Weights of a small transformer language model.
Size: 16 layers, width 448, 92.5M parameters.
Architecture: RMSNorm before each block, rotary positions, no biases in attention or MLP, normalized queries and keys, value embeddings, hashed n-gram embeddings, an embedding shortcut, learned residual scales, skips across layers, capped logits.
Training: a variant of Muon for these matrices, 544M tokens, 8303 steps.
Each number is 500 + 25 x the weight over its row's rms, rounded and kept within 0 to 999. Layers, rows and columns count from 0. Numbers have three digits each. The size before them is the row's rms in percent of the matrix's.

# down: layer 6 MLP down (transposed), 3584x448, rms 0.0435, rows 1398-1417, columns 320-383
# up: layer 6 MLP up, 3584x448, rms 0.0851, rows 1399-1418, columns 320-383
down1398 075:465516476525497536468497464469519544554473507522484540537506500522502513504500497474508498481483461524508526507529471547505509507467493504463509498484478503483502504470495505471470494493498513
up1399 122:464503491498479471505519494507556494512504513537501476487489499493505491466490541489507511496498474482504476475512463466517485518487475519511529483532507502485506485472481538470538510490445508
down1399 124:478531461490490453504499462493537513524482508510455537492488498483527529556545485513524470473403531519533464526495507535503489507501523506551487493506516497466501494447519534491496456491487516
up1400 080:511524548518528514446491525516507535466487504520454477517496455423484489556469495512527476517454521467524482508500477463457505525536520505505486534511479520498490512507519503522512474522458490
down1400 075:515507514547499506501479508505494487501486478506464553521533465498555539476498517476494447487521505471476469479517491471461482514468492470498529471513511521503524474510543538490481555509481444
up1401 065:447513521474506467503476487469479451504518503527502440511500487476514502482541521515509448509498513516457459504460525484517463503526532516491533450485470516486511473519502502492523496513512470
down1401 063:487467488533498508502500504501492487501512542516477503481502513514469435518452483468545501470533439525462469481493503545509473469509515490464440526487481515490475471513505448545551512522519514
up1402 074:455489496453476491488487505492547487480512492481500477493512511497495523502511476487486522442512517498533538530480506475534528479474517513509510494480508494480473502504503489489469480522482483
down1402 074:453487478443560520490529484484466519507509556526504502510500498495517514480501510503491516484515473496531502546507501496544487476510493490473505516514527528483529456466494501495517483491449517
up1403 098:516501517523539462464538506544494463547512542528485497510532532501506526524488501478441487484518489544533546525504448498488491528450505498468492431555480462455544516465502484471515537503476501
down1403 105:519520525490495509516501505506509473485545487545515485530501548488452466531486505445486482525526498545552490510502501479509547498525510499509476520495537495520507523510504480528479461509472438
up1404 098:483483497516512487471468484495538490500515514489491471471492547495467471541482482490491504430497466493474484514486469508497505492504524503498495474502473542544527499483513512478500531522465441
down1404 092:522518482516502497520521518496512511487492520513429462509507489536507541534523524522485455509507512480479458542469482540469502487484503511506497464495511481490456486517527513531514531465502508
up1405 114:512535499499539530507514473502479520522480509488514534485449509495511474504518477486531535489494502484488526468523473436512490492492505522506528529499528543526467494467461491499507543508501437
down1405 112:467486505556458544534486484468494509516460463520467502525505518496491524500502522503500525486504520512476468502482473470502537500467512492466531544473527482555528509507496479508556469483464522
up1406 096:525528504447464484481475475527488497538467513536542521501506544472533486497526526523516537499506501470505475542511459520526556482538453437482500493522470491510511563526510495491481482501502483
down1406 099:491474471491543502493497525463518494522529530530502529548549500530474507474475461515455499517478507488524499483520446528502485503447489557482476491518481528541544519496541531484512470500498506
up1407 114:515494514521511525449502485535483517485509443519416575566468534491531443481507453500507507479501476511475523489513530509499477492468478535527507507523538497544515516508455505511495503525469528
down1407 104:479494461519519488506499498526516531494532494503521481484482475497553481544493496508499510473537501517502489483514533478506466493512501485540517532520434545541505496506481500457511486526480517
up1408 097:499511503530503468497498464493493514524539485522512520471542507520534507495472507518504506463493523562507500499498484510503502487501497473522484511493485514510503492559453492469486519478480467
down1408 092:452524494492485468513519452493474462464521496506487529545524468458523550487479546474463506534502459500533528492514479497516515490497498548503498499509488518429533476519542541479468500509525502
up1409 099:510498549502493494539506523519531465495492502476505507501478530500490480533509475482470480472531501490533467504481484516523513480495474505503527508551548502539441529514515477490526478474494483
down1409 105:461503517518485507500499491492516442512525464550494525524458510463515526500525485462478497493506504488506482522555476464526446513484494467449509515499518492490503510479541507518569492490481466
up1410 160:519546513464528490479503518486479447484504506502521506497475449502454480512503495463507513463489530502499477441507504488502538491523515503501515494502513436478506500504545523506479473490534517
down1410 170:490492489529503439466519475462530550449443510482460492502513528480569461537503451544486498510506537451489476491519454513532511512480477476514486502491545484524512471521515521473517511522483487
up1411 110:507489495502526494510489463529517517465513500491487513483444533508477531503461495492479481517510486529529458492539543519525473523487500465495493475483537513514497500527487484502534490531506515
down1411 108:501514496478487493547537527493467515502539493457528511486460513479518538516483495532511560499461526473511500530477517485515472529514518551484519507484525501450491459537493473491529511481525485
up1412 128:513538464478513514483511436473501488520478457483503482548437523513562488481465495539505497499480491484499481465514525545495511496518507507522498522532513510544508500494464552513472504528500549
down1412 129:509451484489471494521508476476491505517521485475475526502528494477503525472481518498520503507490447505509578504491564514472463493515494491512488515500459502533528477533452543524514524534525545
up1413 078:533496494519551502502517499514473513525503543522522495531486520496531526492479519519489488508512519529508475506502510490520501479502518556448524494511486525492503508517517459485481471476492498
down1413 075:560536464491515480516480499466488534518545526509513485522504524492517527468472494524497481505493520531538491457435519480514509511510473542468508550485513530522520495485489506481502486517475498
up1414 114:523458484509517539481454509543508523511515470514540495522487505522495488477458506503482488507487518473484521471493492488535495474480519468482512497533462439483497514545531559485450483550531522
down1414 120:536492539493465424466474527506486490544531485536569514504531535507504501447476501469508466531511478456502506496499485530517510492487498510503492489467468544491529522520499505482507531549532510
up1415 126:503462506516542486499506521474513477506480470501546489522502478516458515487492492465544499488472463500505498479500508469481490541476508504529479518542456511468507539448482468479543477520522489
down1415 131:513500458556493454495524520478530512452505446536481544528469519522520513532519495511551498505537440544535498524514497487493479505483475528498492504501515508504496489484498462494449532533490529
up1416 049:511488484521523520503492467507485462535523496484535549499474504455506459476491528514492479450482509518581517512451482528498493528489488459554478498435478538477514514506521519473535517459526477
down1416 049:554522528526442500499523469504449539514558508510529491522498505484460496479488470446519494488529522534514534498451514504446508513471494502523515501484530497508505471487536531512493505496546464
up1417 121:520548495484536515491494503537517503518514501510479495454537489488505524531495515483516515472498535494534492485502467527479511493497464497482500510465480501492469531508552455496517523521514496
down1417 119:513494500483487523485495494461420478481485539512508550482534489520493552511531491505483506481497444483553487537473496514487484485521527488504531500495530488517535521519493512482532489482475496
up1418 064:519474503467530550472513517508476536519514485538488447540510517523501518469510505480475541520502463494507480492468473424513479506487474479551500493487527489505550480527469505507501478519438503